Part of a small language model's weights: a variant of SOAP for these matrices.
Each number is 128 + 24 x the weight over its row's rms, rounded and kept within 0 to 255. Layers, rows and columns count from 0. Numbers have three digits each. The size before them is the row's rms in percent of the matrix's.

# o: layer 5 attention output (transposed), 192x192, rms 0.0566, rows 148-191, columns 0-63
# v: layer 5 attention value, 192x192, rms 0.0457, rows 149-191, columns 0-63
# q: layer 5 attention query, 192x192, rms 0.0455, rows 160-191, columns 0-63
# k: layer 5 attention key, 192x192, rms 0.0453, rows 160-191, columns 0-63
# up: layer 5 MLP up, 768x192, rms 0.065, rows 0-24, columns 0-63
# down: layer 5 MLP down (transposed), 768x192, rms 0.0652, rows 0-23, columns 0-63
o148 092:122129150090104178122148087157150126118108149110122137142097162130149123162119165140113120120155124128135160134119163129108135128133150125094084097136174119167066078129156198129151105122139128
v149 099:154163110114115136074131107118138112110115152132099133164142130124073134061095138150105148139160121081156138138143136109128121114097118118116114177149138121115127112159137128168146125106116155
o149 093:129084134105095150128150140164100086108129122102153144116146131091144155136153118172106108144139168152179103126105150080136085138099184170122120110102099134137105100079097155120132102169113128
v150 099:104153133153158144155158160110148159117145091167125100131129115120130139148135130121144125123090125151132176144087120125115121173092146131097161146125150154117128109135110123094122104156124094
o150 092:175074100114136151117130104092147139161104137121133166127096119173148124110149106129142152089135140082145164105161183125079107123169172106134105105152096158093139133134154136118143114087112109
v151 084:123112118123141137145111114137110143128101139122156110193130128168102143134140091084133154110150145120135132171119139097106095117114144149130123121106109147142123111123098128089134127122116130
o151 085:161142121145126104140149132128142115085121124118161163137104094143141106138151159136136117102115143179106125071104159137089132106120149127109099133135130097125132130103124153177135141126156133
v152 093:099108164089167084117110090130130108091112120081124145106153127129164173105138125114115143125162131163159130143140110101104138142142103127131109094104107125151156137110132123097149098121142186
o152 090:080111168083154120180125155155132123085142073173177123126140150150097141126088155112168152163115112138148115105123106113168104102120158121118092112178144148126121089163136086165107094102110182
v153 086:159129112099124124070136136109139126158121144107132119140139106147125155131155135142091083108106136127082094140102088104138120124125162123122128151120101143061139075092151169132151128094112122
o153 083:144136146132093115136137176140135117160159079121122094153089076144154150136134122110120124135153166157119132137066165135137152140137105121136107134139146125094104189128199165118098161126121151
v154 103:182115107165104136097138127131117085151113090135165154141117087148150124137128091135165143122149110100101099115159105147146134140141124161162113119145138164162141130175084109159100096146132114
o154 098:109147104145103086170120129101150097149139181130135144145108085113078089116137116109063101140086134124137099097151141135160110117146109166130147119130116127101162103097141119131154142114142146
v155 089:184142183159127164129087137151138093182099123142124148168080128116127045095156083110087099166097117143134085153112131141117130139118126120104122135146104127098111123153101178148125102110125128
o155 081:117064077170142126156115104130181150142092108150108109125074162152173151111173159114146128133073141139134147130122155177125132108112115103128125154107143123123112134174100122156104137129102112
v156 089:102149125125114139124145111093108128145157114146143138116153148153154084148131157089121148117142146126145125141134143095094101105135132119121092135097115108137090139155159168122134134101118069
o156 078:110130138162141146117144124116133117086121140116126126088133117122165117113120125109105091167146103144135096081091127111135154112118112096192129123146133149122107095111115103128160149100115097
v157 091:121187113144141126050148147168089128146146119116099088120126149135147151134158054121143176105129105083144133131148118167146110111149118132116130112104114140150165132138125128139134115145140145
o157 088:077097136143151215095149111127172110089152132172120141179123108142132160124105140096150116082101136138144101113144168147140141125103106138148126120155166118153120085146104116140100136137135187
v158 096:112112162095132155143109143140129105131143159147134118124118161131130098164115139140065130163171157113140171139125101160152138106171117106120080127094097147101135128112127123184094149130102140
o158 090:107138120127157134109172162132130127135095115077139073112174107144129131121115152119092124117141126151101171142117129130124122106101076128119145171103133100121184148176142159138113102139156156
v159 088:141138129128097097172095141116118125145102134120148080119162141144106111117117106087123106120085141114129112115154110152127198140143156114189140156114142089120134141124143170129124120154081122
o159 090:101184152142103156130164093140126069092089158098153148113114138130147137113129123126171155120135154124091136141135196125107092146107092159138108115125126092092110152151117120144156155101110112
q160 059:132152135123134145134155070119091128166149145119171132109129100156128151131112113117092129139122119177110098134138143137142141137112120137114117143109146191103145115151142105125151187111137161
k160 058:127082107120122140103114152111186102099125155102078143116131162125163093111146115137109127144122152136129138102119125117111188106117155125123136082120127158103141132153104091102151118131149152
q161 087:073125133120119105135113131119142125129158121137134106102144082098116124154149099176146102123111112152178146138133107097124166126125147120141155143143119132141145148108115139114142104097110156
k161 072:108109142111153139111123137146163143082118128139122165114125129129088136117145113129116152126121115094177194111097147132105089131138172105159101118165109125124171125127104187107157133175094147
q162 075:136147115151079153123143111121153140143086175081132093132134173138167073133086127132119096081106159203126152096175118135125130140102104135112093109076105118134146106098150107113121144124104125
k162 145:166144117168090144122114061129112125135108169095140113079135130150138085136125108123141130109126137154103126122115128078140163147123152147092131159082229122148087121069088101111177124141144112
q163 098:132150152105152137138136138128116158116133137129101072138101144137153105125142135154146144088093101070125103125180121170183122145139123136144126167073145119156111131159117130127072135146112153
k163 093:084129122125181145146117155093078124109135181130141104140126144149097137157178144100129188135121163122111141152128133127152114142127090096126102125089096127102119101126123197128144115099164139
q164 065:168130130156147096134127110054123201165112141119097092145087130092129098105155123122144125150153106078099141158149101087128078118142120150121184119103090122135117134145130121115155094126122167
k164 056:138104107123134142165134099139091124143120091161108110125110115171138153178120119102107114125161167147105128133124102169108201119123130095131106151148150104157160114148144121142143155105149120
q165 109:137150114106152117138148137162155145083129113134142131105163128136133121160117156121166119080120161098166135110134108147146123160123171132096132137159103103129121079109072108139136109140088090
k165 085:110157145143141156152139144105105108125107151104127153131149183127137081100109159169122092122155085127080109167133109130079114153123109113142125127148110116150110122122111103133121120121139137
q166 160:157132128105101150104113133139100128183114145091147157118126132134121117121128153126113131123159122142082112131110130143156120129107100154117097128102149137111147140170159118118090183134103129
k166 069:130125146107136158134098148113161106107154151094163167175089111073168149145097125112143151158180107101111133167108143103144122160106087122131136124151142120142107111185116107149071145139098124
q167 096:140111142134125125104133129111149171137144109142072134172117129122164140136100146106104123111102163125132129088129102117120171137128133090070141094113091125139125120143153093134130147124178143
k167 090:158107100144136119124126150164124132133146100111123148139109097113123137114063114140155155121085173110128118145189113102166104129125168117122130098166069140124112106153156148151105068126153120
q168 092:143124133124122100155129165140102133131167137155117139164128121186108189161157111128140145151083132108156100102128127148106162141155124145125086115142130127153116106133167156103155102136136115
k168 086:144142141113082134146101168139103137096176163131133139176129128120111133166127116135138146141163120127186134115150143090130072120132133170138117128131065139115167134135123114117138155146111124
q169 103:128129131169152143135164125122125106122158066156104172161112100160118124091152114100114124112147112110148086138100122137097120136164104112154128166109104096112129121172160085149114117110155151
k169 093:135136102097124148142122169082135125150151095106134110120153128174131101077139170120127129133127128147128168139138133166112135132102090092095108173119137120122133121169121106116106141111162098
q170 095:095139105174189130142139153095128158110134120164144133164154155134125100096106126140122127119136176114172138135135130089133146125120140155109147095164157129167127083093152121146113073105182118
k170 087:146136129102128133118126179143163126135115116137126143139089168147150121154122133119148176149154135093123149131109110122148093182120139125114131128136134116086092093131103134119107131130138109
q171 101:142110113116175116069109129126115118157119149172163147133149140102124131113160104103131117124139143111122157157166105138161163111126123158103139137128139105136134117086067119164150099134138089
k171 093:133107135136125133125134097135158124122114135131142159122131157102145101115119113098120147152091147087122129116169170140123133145087139108114192095125149134154100148161120170148145101177126133
q172 093:162163114156144123140133080158113160127139119099166149109156130128120121118139148123134125069142145160119102158111151165123137153134128168094136123105175117138139130109167132138083121140131088
k172 090:132132116156120103159136110113150119082154129112160127134121167102068085101136163171119170105131115131118144164094138151145162151111187105160148150142091102135079131130103112124122119151128148
q173 093:134132150147125099168099165113148094110115125110137109108123114118130122093132145072111133160096154120115138116133153113132121098137119123126078107087123163097154123125180061156147154108102132
k173 092:103154119102136123080126143136155140083096130090102114105123102123123105106099132117110122119127144120135160093154144172115148108152086132106108150131133113120148142131095129167105123081128093
q174 093:094150136129081074145098196128141126129125164111092104157163139135112132101096081080121137097112149123126112126145125110117123120151098135140123098127110093125126119150135083164119154155153121
k174 089:130091154103138117113087141151128148096134061145113118124152129097070102103065123140114156130129091141120165113135138095108082094129120128145090107117118127093110116163131146130108098107119102
q175 086:147129170105104124095182131081152133150160147123131093129111134083139126142107169109108170102115159141114144118147135126135095171122120126095120157148114140113100124099153138101109104108145105
k175 083:148105118126121102104097105128117157138106145159124102159105124110086175164118143164091121084158128111143113147112125124131147113131149117147151165093120186151104107137110094102135163078156115
q176 093:095109085146191164115128102157166149122121163087150116102154130133131129127130131152122095105063126115113129161135116102121097141189113114158135144163129146153125072102114114128145101141145089
k176 090:166139108172167136144145113112141121160143129090136143150191141134127118126123133113113116138120095114105108117126143121090127145124116127129146140147143138119130097111138115135151146122098151
q177 096:130130149162124091107121102152114158108127137135128139140113149168147129151119140120128145132174104118121084146126111122153129141115128136171135129124143111099146128188123138138144119171131163
k177 094:138114127112119116125097191129180135091154089146124137137158105129124166129162155134169109126099131106125142173171158115138103097152148100166108181112149127139162117134110153172163130123123137
q178 096:129108107112130062124147104127115120162149133140115107171124130166117172106130111139120101150141161160139152127149152117126131105165130121112148131132159130152099113079087137152104147080098147
k178 088:163105057083120138124150110108162188114125118113136102176124150111129081128161136094100109180145142184091153135132141120147150149144163131110158161166146114128113129116079123181110142122114092
q179 096:120136106118153116136124127102157121161098130132106118138185144147143120133124107158073109105126134128169107139139119156119124101095154084133138109132098114114127101079193122125143149099155091
k179 092:116154131140171104145107114149154129155108114116116122103103056140137143162113061132124168106151136153144122119105147083158172127097148118132170112151131128145132125109132135168153158141126127
q180 097:083130117161115141147179120191151147120103158117114114117126145097125176136137163142138132142116145127144091172093117116089170131096143092136134120138083111109139173184093080180104114103112101
k180 092:094123099124096105113148078152100128130110142124137163147126115123103174160114134126181115135105113117109144159142178159114101131106115100106157141126159131113157140159114087126135096132139118
q181 092:143190098099125114137127126102136093121118132106178123154141127118120137122157135149184169164140079117131110139143111141138129142152080156097156098162098141096121097187147127111126133111119171
k181 090:112129155144113170114103117136172112164136135104112120146164098108096131125133088170157161126173127166122128114121139121122122118156102083164105123092130127147107092128130141105119149111154107
q182 090:113107103147124082091110120158144156090145120100138098131134140127177160153132160139097150079128157107108146133137154145175142142146140136132139119133100172110121113112108132128145143133087146
k182 090:147147124144126116138142148127141140109083105189173118129126127197111125133180077148142123137161147120101133115147137177095113147104143091152132126168109138157134103159130152149093150121101140
q183 098:126131080128121094108133119111152152126135123130156095098163142143080122116107092098143098142128129093108099139103138110137114095127135148110145194091157126117114105124108125138112102144142125
k183 098:132174075139141112122084131124121176127077118133156089083156106127130129135136152120116115107154156139093108108158132149135156148136125139146145156109141143091125107135091141133106086106127114
q184 097:098131139149124111144176082150132108144165124120131107125142147111116102158127113137156155106103095146116137148124133116140104151103135120133116139130131140120113124137154116154126098120088104
k184 094:176132170197168103152088086109115123160077105118145121154099178111130098120112135120128131118114103147113126133096134147126156145135090148143123135102120145116130121154146110152164153090123151
q185 106:158107142128121106103099125140108140162144092167116117113161111109129122117136119142135112138123128137076107119111137139110116099103105128103112130128171115130139145095168146116148098116131141
k185 096:161094156129125130125104153120111126124172134146082122114141137149125112145100147113150104099127154122103142136169104140111129105091131125144159133138120091130129100076115115121124108158133144
q186 094:133130120136111141141134171082129113132150153133115087137121126102167126113171149117125115160100143155156111115115133114126072124147133153128156140166125140131121149164148153101166129143123112
k186 086:125156132085180152166149113125097117105136161103124079151084096146176139094118158115158091156118125098123084127114145115153095176154157135151162138138099108171151139134106144115134120127090124
q187 099:154111134094174144113122110126155097145105152136136154142169172133118112131108106126147145071099149156113127085112128135162119110137108143143144103125132108146114096123165098134118118100105121
k187 096:110123172166191147113155140151184114107102165137123111135151124143093112147056149101128146093132169121130112099154132122120115129143107126091129098135147140123141126163126110122146154103125141
q188 096:123132140101101067088076134166162154118154106143130143162126126128078102064118098173159080119155128129110141117133121161116115189121119096152115131163094115104123141160111122131101146148155114
k188 093:164144132062106096073099138140130125178105097123152140122149137118077114123133106151110139111135125103118082116107095126125146148091136122139105150150153135122102109128115143170075118116146104
q189 100:143139134158189107136166091120184129121128121097160117166125133151151152150096107133134149133134119117172178118093137131145100163151094126135158140176137111131149125098147099138150153112111103
k189 096:196120138110144150200102132100170127131119121126156144113165129107149127114117086107114131115092103153135145156140141110102108135138085152117153125151123094136156102163167132170120151106092130
q190 100:108153130125115098141163144161121141168149144153121146060108144170142094149120107148141156124138152119084142115134130146137150133118129139123142135160093131139127122120146163104145119151115128
k190 094:107133154104095130124111104113162163128149092109115159108114146116125120122153137130118154101171148126124111163109135141120120078095155149140131129128135095104159070123129109155149087139093104
q191 106:139167098118157129154130106074100106141135071079156134138155133103169136106155116105107119147122111154180134117154152134110109103109174135095127126159114118166147114092117120136138101132135124
k191 093:140155139155121120132113094116135139148108102084126122167116128110127124113159091121115102156088109129126113151100168140133099121110131136137117120130169148136110118086052163111088138138094124
v160 101:052119129132150135146071115131102180120101110136143145131139119102112131114129096120144128114185120151100091148118139144107157124167132101104114149153136086152108091144110144098153138136139093
o160 099:148146118127087125135152122159122145158137128160119098122150121074122103114124123123099154112117179145080122085095094174144139151103132141082132143170146113137123141116084139138115144128126139
v161 092:117156116135176169098116109107113154159135134113138115100118146172111107083105124096161120074147124118160139141104116119076120103175116155126132129154094142138133090139135160131160094108148181
o161 090:144082130135136135112108094123121138122144136088128127122160143111073097143123119121126169102118136101098121110118118113108109122125156113144155125139096165171177145114091113166068148120095101
v162 104:106158104159132124087098103136114168147115117136131161138150166066166138114135103079096143137104107144103168141106108116125144119083127138148160113183128118146186117126085122111114117125135121
o162 099:175104113151146112132131136147141175118118084142102134137160130135143098131107117202148147163101151093117097146153119134102082105137098090123177123156117150072113106137147149120123121156147134
v163 099:119073160078115100080151114129129121142125113083136134132165141136118093129142112146083139131137158120128114134138063134123147131106138165120146143136128129141145082139151153122100121132148111
o163 091:122169145163137112136107102149124103127153131115148103148153139153147145135090147144158108132115125161076112122125151085123085138102067185124114128122130103101127148110134121157133154122133128
v164 098:074111138109146137108124150099116116119175147145148088083104086149125155102145083067122140159170103150096135150079107119084151137136120113107126117167172093127134160103118108135104141138152102
o164 094:145136156108147109131151128136099134119084107121134172146182161154132115134120156105131153095161135160101131126178131133155150142090107089153145097109106163125100126152135163166113120145100106
v165 098:145169123085143118075109130147095125128144126119125139159172150098095165110156081079104165112120127108147122110174112096136102124107107105154155133136124099075125081130126099125131129093118128
o165 096:137100109161148151146119101123159115131155124145130141169145138135143112120117149112117128144098181141138124126124108120082087132118110124123118134173157164142122116143088100119130135135144123
v166 102:118140148111121129175137175118117106085133126121113127102138112072130161123136067137099131149146113138134154102110131128174105160112145141144127101083096138129122141151101138160142110075113174
o166 102:109107099117139136136127120151114156126155134139139123120139099137126148123157157085131117145138098132110119110116160112119130095139125114195100133102138171161117128151140150095099139134105123
v167 094:082135126117127136109166133117111124116121142143166090154115081110124137125157144127089157088143109134099090118140137115124124098134180114136134133100122118132132117148095111125135125138113090
o167 091:166155120093112107139131151095111119131168138110136122119143158122118090110134133142139101148168100104146105091087146132166145119106088136145108129145097125134099097147154107127122126147117172
v168 102:101143085135162178101121128181120103155155095090119150110084128115118137092123126132123143107158135144197169123130168172106132125103145152127151150102113127136132152093137134138153153146123152
o168 094:128125139105096117169161086131122139103136094167167121099143093133118131110128138115166161141151154116127090174119129107106097111108146105120130123140099127105107159145118066139110136136139107
v169 105:145131123139101132087187128130097097127115074135162122114111155108128147088149108153148126109117094084127111142090140144152146152121086145152118146107083126125125083120077129119144172142123116
o169 102:103126150120154116115101131118129129121177158164113127108148131141097107155112097138128139133133163134131121073115119106111105142118115139131108073122155101123163082117151119139130118157099130
v170 097:135126138122158124141102137135106140118080142112101123167124149108133140116116120112094125141128136130104132121106149179145131129184136146107130117141124168158137142105131174151098107138099154
o170 095:144095107138110115119094146113115145138124143154135078113133105127177166140144077139113122118132150121086084111089101131175134158098091125083161146144120153151129135176158156129129133127121151
v171 099:104126114106106107121099118123116148127135122167154118105144130114157138090138087180116118132120127097135164148116127149115135129118181187118153139149105155158115088146124171146125103134119121
o171 096:090154143139144141134130120133138144072147138102137112113143135086125084121167126098184134117138167150115157099073127124148052107117079135199107168137131097084129126162091113149140136195136140
v172 104:107149117090132147107120087150134108117129134144105138072106118146112156106142132127131128131159111138132130128115094127131159129092111161145103114109114121139124153114096097137145110129132110
o172 099:112107123114124151141152120164149165129151116116175119153113107137184129097129157124108113120091167159111103122103090130153117131121108128143099116082105098149126132147161142136114142151093134
v173 097:143174096106149102148108107151139101101108147152090122123129088152167148123105112105149146138083071154147146117154141126107108118121147137140122116165117100128192119140135130130126118157126153
o173 092:151124108109167129153128188116143102132073120124133120116130178131119136128121124122159151131089127114083124137137101109148136116140144094158121118148122107121112104134188100088094138142107151
v174 102:145101108091127094142118109146113131099164106109132132130115096120131142124141139107114125107127164151169146080124112111119130102143174064124116075111158137133161126142175150152101117148098107
o174 102:136156103113110088144108166122157081114164182150145115142114176116113144163077112120119127166119097145092171109170107149155127116131098158160121145166122099143128124167163153111138094092092094
v175 112:112141131137135126110095118152099112083149096111125122158136135121106136129156126078139121144089122145085118107094137088150133133089121128145137146119147109141159138127141160145137097113114165
o175 106:152112134128149115112131107123108163109163134123108121133158126076113139152084108135102171124148137109107154142157075137144104117158117119119128105131123170167157105115116109134185153120118077
v176 091:139158103147131121080100135133099096142144163146106081157095141133193104149134136145105101124138135162130133141140141131122122144083131094103155112161126109092111140153126107160156115116102149
o176 089:148132141120153169127127096123146122129132154118140098174112107173129107146148108110131157118120125122137106142135172126126168151161141102147116126121138141100138099135175091130166115177127099
v177 110:169118132108113102183174096155154116126184153127132104103089142129141126157123131101124132128141129177160082144117082166157151139154135180164121133130143114128134123113152101076112146054152116
o177 103:113125104156137098096137127143139103129140139098168129156120145140109123105117123159123120100110146156159112116135086151142187135110097142145137125124141099118151128139133106184173150161173127
v178 112:118123164114068127138123106106110146136101154119093122101126172129118117072132166097128134135148174127164122139193154184118127104129097135128116101118081137149103125135106159147110134136121129
o178 107:073111115137149155084124147104086170141123154145125122106097109171140156145146163132127112141141126132087127157120124104159139101122123134104152115087114128141134145161086146169090151115180157
v179 097:120129144140134144145143129131159118126150112110152093102114112124115170120135147121101098124124108148113095157106127129145146130102146147146147137155080126136110120111094166134163103086102093
o179 091:127123140089134114157071137113113149094154096114132174131142117106091134093143107147108115150098143132096088122137110117086111105105164123139110093136126105109136150181116101136115145168129109
v180 102:118083110128084090145120162142120088141121118118193145107128156137190145089111122165147148091189115106155123079138145098108152132141168148151092101143146120114168141142107140118119113115141127
o180 098:096145112130131097110164117155120129129131091120169131076125135133084112168112121146127131098127122131100103117088104127128107141165116150122138115188122136159111146156138062155155119117132144
v181 098:100124095135170149117093123121127115133118158107126132130135158123129107125110112144159126117120144131196101090096125095142121134113098055102164153135153146108139178104152122128158157088103127
o181 093:126167115152126119119094131135145155183125092145135090119151131149123158165152085128185154106121065087099124173109119113162122117139160131168146166169081102075151136122093141176139112126119142
v182 099:106152112105078168123108110075113100146157091185130101137151126103086110126102102147097119132120093105140146133123123128149099139140124115113118140088121114113149131139127128138140137095129092
o182 096:128104099168130164124145124144165119112105121079098170114138139079144098080137121115083133141149151186121148128114161135131127119131111152150128087119130174115132132107124130138183118097128126
v183 100:110141148151113144083139140115172146149145099131121103117164164150117157108148090103104133139114099173125074092135161106140112135169116146111135153126080106108113139094149121080110122106156112
o183 097:090126136126151116129091142116118152134118144097111114145149143143130157077144157170187141132156128148101168145071116106099154166112147140150127114145143153119145156112139111162121147155131137
v184 091:139137107150136114108154130154089143117123151145093112124146100137090141104137134120170128103125114108113130071163135121138152113121092133125123115152157112093121102115123118153141123081118113
o184 091:144166117127146120135088108116092146106130086077134173143114110146125096138142080114102161139121156162147115136124106130111163169163122142097080128100143148140157145124105113116100144166138160
v185 100:142088114126117109115122121084171116062121090128122134124104133106131136119135166079182124116113150119167102143102159144138084109115150145119112134115082099098139158148116150141109095117132093
o185 097:090122123114161109109099124134115165127114150140139097117130115133072121148119122123105104141135151090146147103131133079180128135082110128137129163133128095148161137116106175110121165110090094
v186 101:121133137117147120142143127135082161085141129160181107175124132117098136136106116143168098155116168152134146118127151125119093112122090146163147131178133157090127107154156134121171153132089138
o186 097:153148122117167149099120138114131119082120069180081096134089096127175157115149143099110141133155127078152111129151099133125081119106167117141149120103118098134117132154088137129100116122195139
v187 106:118134138125097116184109181112096149165112157153123121155172132135166165114115143116124159186146087148173183083109132120117195076134098095113113115138105119116132097150124104132141095144123150
o187 101:124134137157180137146112110103097121124133167103085083153160143153164157162176129129130123105122136139109141118121129159123149153126144159106083181157169141187071099097124149160136148139131147
v188 100:099117145112105079103130070163105079163124131127134154133138107116131104103141125136149177165118133103123097133100172114135082150131154085135112093142111107150146134121108135117117127144124111
o188 103:138117145121090119109078146124163111104133152162138122100124149107132157128127116130117135112115132152156102158133088107148128110120075135129159186108139117129088158096118108122079156127104114
v189 102:161092108128139109139112158125079145154121145110108118128121118130155189151105140129134124107106138150155163097099161116125118105125139131129137133135092147161099142094151101166083136103153096
o189 100:094177131156125124152113142099128096169127107087141138116127148124148098160079108152112119108137098132105094105124150142148139161122092108111101124147136168164171155148103119149134142161192151
v190 098:148135135129129133158126131095108135147131119094138121134142116092126149100088110158166136126151107136109138128129093091117132162155120165118127141140116151195132144187117139124107157110173137
o190 095:100095137119098133110155156138148120117115190145153080138137128136159128188117134144142132173120146145113108149127121149153188131125113158159140083133097155141123110118152149107088118167132149
v191 104:137104127094127163130108117122106129096133159128075130141163110159169133097124148132103109149120115092133136104149119110162119139152150160124158131157139142110125094114089137097116067119144143
o191 093:159140117129143134127145141123095164133130138111095129141139080117132152154125109073137147072127108104109094128102123113152105087135128133114100113118126091121073110171136138131153163138168103
up0 101:103145145167151164132123143133100129149096159146088144153117094150150168110141100109111087163112124114132083126080125148135138123169152146153129112152125149101119157136133093115133110138138092
down0 101:156108132091118123147118111143135153116136151141159128065141120147109089160120145108085167142141111122134162148169125116151119149130109083109122104160120077127146152116070165126136130091120144
up1 097:130135136167113150128144169128130181137117118170131164132118123142149108146119147081125163148133178139119120112179173142116112117173119139083086113104167171111088125127153170113095145137092137
down1 098:112126171095110148086081094122121121126178150101119071153118139110091111148130109153139102141110119128152130158072121125121096157109146114131156120132125114147165124150131103146136134135138143
up2 105:099160098107107146096086155083099136102131158128148129169097114117187138103109133126076125089125105091158129125135091141133150134118135128113142158112198135123148127132169112195144176126123134
down2 113:129132157098115111128168145180149104146117093153100162132154147132128160151143072141161108122135147144143090097110143112131101109116128149158132095095092113100148111125105102147138131151099120
up3 084:155121167132092140109152134079100112141104112134111110146104141115121087145165100132129146160184112117142145155120115165082117106149129132104122072123142157117109155142083101079134121127137105
down3 087:095156149130152156137102127123148143133140164114157094131088177170121157145102166116141112105109163111125130161162158101163123135145174083149112124112121123118136086116132149179118094130162142
up4 100:104116106158129146128093105117121170189122080093116092119113119109129127110126110104127108139126156060122132136130113107162128105157141173098156108093092103109064137163126127155142149151169112
down4 096:122168149082144098116125122121114110111163172144120161130142132189116145152134085159155104111125148151183077114121147138114161140065157143160133118123154121142131142114072124087121135102105103
up5 094:142149118154125143100111130078126137110093112105125158125095111087137157128139164146182160148128150106150094080140121129123129108157165159089103158121102129082125125144142128098157093165172160
down5 097:123114110178101066149173166144155170135142115148119125110134139085134085126121087146114116095132074147130135122118149150092142192084080133174156110140137136140112124113149134118131100103104094
up6 102:159132126154127158152154111107107140115162127115149130137117110167132143090146108105112092120137119128139121174123152082159135108134128139119104117139124127117111084125149101108181110083115139
down6 103:090141138065125144120124126140154144128089135096119163114137121145166158148134094094158105139104159142098157105111109137097122106135141140130136171136103139131167085140127164104121164147137135
up7 104:097128135109096115126071110116176116157131162161094114138144154158168159138101133111121114165130118111132173105146131132160087115116124138128132132116101119135168107131121115101158147151126076
down7 103:135160124115091151131122145136136085139122139136137109092115141088111136167115135158133107074152165157101108071142137152090111115065163148182131150148158092124115163141163136144107136102143167
up8 098:092130124105123167136164088103124120156177102135132113168143106108122127144191097116150102112109139088134110137133141163089125111153109114155114098111170154082122101175141080106146091129140144
down8 093:144144114134120111155144154142112146096159145093141150068118153151141127146103126099168117126126114151125080108085114137121133135091118162139121141131119099166130135090161166137138156161150115
up9 100:085184148140134170070124065143104125159127104158160132110080106146146100135120128144093138106084129110166120115136181132147110121133156154126150075101141138130140152125138138123112160133141135
down9 097:152123122121134116148158174143165149104100135078125104138158151097115110140099108131119116138167112152121147126109134145143112135090133111161152136149109114138088074138095119118127088103145117
up10 097:186150141118084124154116153152122123104159118157143159128177127077134136154109097112140115145154129151138163156133143108147127146109105131120135148119188092121144129082123084124145147130159079
down10 100:099149095120147163158087112149105170128126139099145102120082136149147148114111179135132119115147128086131108125120131128107153116147119164109107141132165099107121125149126131121176140122122124
up11 106:123153145122137116116101099172138163125133133102150134074119133169142101131096138153120154144150142146121169113151099104203163136150119155141134109153115092094156151149145103124151127103087067
down11 106:115087174190156127111130134099166142114130100154149144125125129111120114153153186119120112116132110108169090106136108138138130095138116123094110097170134144164107145150103107089109111151126131
up12 095:165115135167118131126124151147148122079135171135112106125154165166169095103160108169122131114132145123139125140116082086106114135172105129106111154152125094116138102115155108124150114122151129
down12 094:122108105117140133111108150141139110151151111158120167155122077103146154138135142116140148151128078077100167084133135157155128112136104135137122113100131167125097118117137153111116128101090132
up13 101:128115097098099162121135098140097147119146140130100125183052143163142163140122125101108112107108136168123124126150071114129128133112150144135151146119112174135130149124115070145192118131114118
down13 096:118142194127153152113115167142150121149106109142180120085156084116116098137111136166120135150132138105131120115137170127132148101162152128116152095167133112106118121133148158103089114127128116
up14 092:140137079107180167145109101113121110148145146140152119140110102151113135136112126138075102098177137106175127094106107114120125119100152143157143153168107131160119170105101132136069139116114104
down14 097:137137168155123102154115167146136134132142115126096119121127147110102146156095107081135122158104135118178166139162097151155139134152101137089177103118146134145145137137160128112113120068128118
up15 104:141106079129147173174093106178148090120122126117159124101132149161098101127107167145088141157094116144113147113161113130125105085130084133139135103185119112145118157112129152110137117131146146
down15 099:110134150112097111125152140165152134096151106112092127105100143123088131118122106120150147111145150082129148157131079133086127080112106125159111178157109119163159099097122136126119107121128121
up16 096:120105114138144118116114109123128111125160180132156158131162129100146153143107112165148137178091136138137128139125064103171136121126145148151108155093113145106105140089116129140115085120136124
down16 095:158156146150129112111176110077153153160099101142106134112081148156145134129121103086165135108096145094104169122108145172101097133141128128093134123093126121146146174169097145092117171125109133
up17 091:101106101130154133091169155153142116103140109077108113151155145129101123105142120102045085106143121107131114104160076139134090090138188113146161179136114134105112157119130125153119131109124118
down17 092:143123139114118145113109088089113144093119112164075140114065119177150150130129151122161109147149126156135104124116103141155110150111068099109124141162120156148134133134160117106141116129130152
up18 103:179151122130121132106132140132114147143136147146111157118147114109145098116129161144156091148123109102097130130148090129125166145100119111062108118133076119128157120098139140139141108194104133
down18 095:090154101116107109135116076104120118129111109129168066124137107152141108168099078130139101123129162159138141097115165118149137147139141158151114081137153090135115118138129157113138130069126138
up19 103:092145113095112154106139131092150126167134075135140158136130139132131092100149133114162125126112105115107124088157129139092130171107118105131128128164126136158196170085141153106116132140106140
down19 108:116121139144097101142145165106135072139089134127143113097135073144070129086127125125148109104105134130115142185099138147139113155126136133099141084145116103151147095078117112119133122093156149
up20 089:148078110149150129136133138067160121155136130153146099085116156115116130136147121150063106159144124146155135126119142123129115082135099153132151196117142149110112119132140144116148152117106104
down20 096:134137151162127070101082137178109155112129121105145121145108124103106133103160128083120136116117086095136140130126074136153159189149148159088101101121135124096136115109092167110131119136160153
up21 102:112150142138121079124144168159115091121088131132158163129131105112103154140103152098108066177084147155091106059158103119130132111120121141127114101152103127123186105157143144152165131140089132
down21 104:114091110103168178096139122113114136117119149139102080145136132138156096089124127146147140144126149114171121117121132132084133141149140094108123144139115147194148126105122106171115127140145134
up22 097:136104106112136115139136101110138124092150078088091105134107132094133125091151129128146150131138156088098129102133098153106103107123125168134154127136111091106110099075101141106195132130135150
down22 098:129131135117119137101117132107139142152118088117117115122104112111116171115171098098112134134099118120121107142154149082124117161108162103105143112120152142105139137131134097092101108173090092
up23 097:139178097130136150102116130120156106129121108184127077124158131168124140097101082120155139171094111138160125134154091119125154110139117147129139163149074081140117108137121145103156158162084145
down23 106:142124081117120116120099149143119129144124132173158100136183119150110137116142124153151092135171133134165137126132106160122132126148107152121140120148089073086103124129113149107178156140096177
up24 102:141108109196095143122074153132132100142128110162137112100091170130144165161111122156138136146115155164134081158116120119158130119132094163132178142132131130139155124142151109151117144148169096